{
  "init": "normal",
  "init_std_o": 0.0,
  "lr_mult_o": 2.0
}
Each number is 128 + 32 x the weight over the matrix's rms, rounded and kept within 0 to 255. Layers, rows and columns count from 0.

# layer 4 attention query, 192x192, rms 0.0481, rows 145-158, columns 48-95
[[133  59 140 165 126 120 109 116 162 135  95 132 114 156 175  55 165 122 140 136 145 150 155 169 156 105 126 129 127 130 158  79 114 155 142 154 130 123 124  90 140 132 124 121 187  95 141 125]
 [165  76 191 118 139 157 110 126 154  82 126 173 135 103 113 106  89 130  99 103 145 127 137 144 112 133 144 101 121 158 106 148 137 131  87 134 127 137 117 196 128 102 113 106 157 133  84 125]
 [177 134  96 120 118 118 159 131 154  72 161 149 108 152 139 132 143 135 142 141  23 107 149 173 145 157 113 112 141 105 108 163 180 177 111 105 143 127  76 142 148 131 166 123 146 114 114 107]
 [114 158 108 166 138 129 119 107  54 126 132 127 103 119 121 130 144 167 171 176  80 108 119 112 106 155 148  99  93 108  89 152 126 121 106 201 177 158  93 121 123  71 180 102 157 148 131 125]
 [135 135 154 114 166 143 154 110  87 157 111 131  99  72 162 100  81 126 142 211 118  60 107 162  86 147 145 165 112 124 152 130 133 153 111 164 169 167 115 118 142 148 141 101 184 166 144 233]
 [ 89 124 153 165 130 121 170 121 100 139  81  85 159 145  64 158 126 165 161 149 152 110 130  88  87  96 140 129 127 151  94 139  84 140 161 125 112 167 149 135 148 129 141  65 133 148 145 170]
 [145 155 171 153 127 172  69 109 188  88 162  77 125 137  92 151 120 119 144 111 172 163 141 133 127  86 133 112 143 114 114 146 115 128 108 104 124 122 152 131 118 142 171 112  91 157 164 144]
 [141 126 171 114 103 129 139 190  73 117 131 142 166 111  96  92 181 156 106 166  81 148 152 126 124  95 115 138 104 121 142  73 121 148 109 120 104  77  83 109 109 149 171 140 124 130 176 108]
 [133 155 106 121 155 114 102 155 148 107 136 146 103 126 148 107 128 140 119  86  54 125 115 117 157 174  97 132  98 129 116  85  80 154 144 131 130 136 172 139 112 149 163 168 147 135  66  88]
 [ 99 110 128 168 123 186 141 165 138 110 114 110 135 131 108 101 170 116 136 126  96 187 148 113 143 178 106 156 147 120 123  72 125 124 149 138 127 129 128 157  66 131 116 123  95 110 165 105]
 [147 120 122 123 144 102 112 110 138 152 144 126 183 163 105 110 113 126 114  89 114 105  97 146 166 140 132 155 151  99 161  99 104 129 143 128  89 149 129 149 154 143 138 170 154  59 103  68]
 [156 188 126  89 105 137  85 116 154 130 146 153 111 141  76  96 158  93 151 139 101 125 124 109 123 134  97 160 117 125 116 157 150  86 113  41 122 108 115 152 132 135 119 113  89 145 101 144]
 [131  56 127 125 134 111 171 173  94  82 125 119 134 120 150 156 163 124 211 163 161 136 144 128  71  88  90 161 138 162 128 155 144 144 127 104 128 173 141 116 151 114  96 102 149 147 137 125]
 [126 178 105 153  98 153 134 172 160 136  46 146 159  70 127 103  80 138 156 157  72 131 200 142 123 100 114 113 141  81 158 155 109 161 119 124 100 160 129 143 139 180  98 158 177 152 128 122]]
# layer 4 attention key, 192x192, rms 0.0501, rows 145-158, columns 48-95
[[148 173 122 135  83 138 173  94 137 132 148 120 147  93 146 153 156 141 177 222  72  70 155  81 130 143  92 145 188 109 128 169 154 166 137 180 164 191  91 103 129  82 107  82 102 225 135 129]
 [ 89 168 159 168 143 107 214 144 191 117 140 114 102 152 193 152  96 211 139 192 180 126 130 114 105 154 161 158 188 133 143 201 107  89 133 175 159 176 132 147 170 157  76 138 151 129 126 167]
 [ 88 145 144 104 145 107 115 117 130 143  77 156 135 132 121 130 143 163 158 135  76 136 122 128  83 142  89 140 118  76 106 140 146  79 126 136 139 161 147 115 121 136 109 143 120 138  89 132]
 [ 93 144 162 119  83 110 116 119 103 134  95 121 153 124 103 166 123 104 129  51 100 147 136  86 174 127 120 119 141 177 157  66 137 168 119 126 110  65 188 150 127 159  92 161 133 112 146 172]
 [153  95 121 142 147 106  93 137 152 142 150 114  77 127  44 145 196 150  48  48 182 189 121 121 153 111  92  98 113 143 129 112 210  92 127  69 108  73 166 145 157  71 136 168 100 130 151  94]
 [160  86 115 155 146 163  79  90 121 125 101 157 135 126 135 183 168  96 109  69 131 105  90 162 139 147 138 157  65 113 125  66 143  73 118  69 112 132 145 124 137  91 117 167 141  81 170 128]
 [104  85 124  64 130 119 192 110 124 123 103 163 154 144  93  70 133 113  73 131 171  89  78 160 112 175 131 123 141 160 154 100 205 130  87 144 113 117  46 116 125 131  80 126 164 116 131 140]
 [194 161  73 154 140 141 180  97 163 121 133  79 135 139 131 125  91 165  98  95 163 112 100 112 163 135 146 104 159  77 106 102 157 115  93 174  60  98 103  75 105  57 145 128 107  95 128 109]
 [122 139 109 162 146 121 133 137 154 142 121 128  95 199 119 175 131 148 103 148 132 112 132 111  82 133 138 132 144 117 105 159  81  84 177 157 179 171  78 118 142 178  90 141  99 164 130 106]
 [153 154  92 145 123 173 124  89  79 116 171 137 118 114 123 134  95 146 161 142 105  75 102 147 110  69 166  94 125  94 146 202 137 170 115 111 129 148 119 174 148 123 118 143 134 119 122 205]
 [131 115 136  57 155 110 131  38 131 179 126 122 156 161 133 137 145 123 120  89 124 128 117  91 159  69 152 107 140 146 124 101 156  98  97 131 158  93 166 110 163  97 167 128 141 168 172 154]
 [102 137 134 114 104 133 120 160 164 133 151 138 159 109 146 138 109 161 142 161 201 167 104 131  96 139  88  88 137 154 121 123 139 137 133 151  82 147  87 115 167 111 115 150  87  88 186 100]
 [121 115 166  92 113 127  99  85 129 149 105 107 130 106  89 100  98 101  93 128 112 172  96 134 115 152 128 143 140 116 117 130  71  94 104 132  99 120 145 124 111  77 130 122  96 107 121 141]
 [132  74 155 137 125 140 119 131 111 124 170  83 138 146 102 170  99 134 117  86 155 159 151 142 151 146 160  82 136 154 107  83 168 119 109  99 104 117 134 103 125 114  42 127 113 127 138  99]]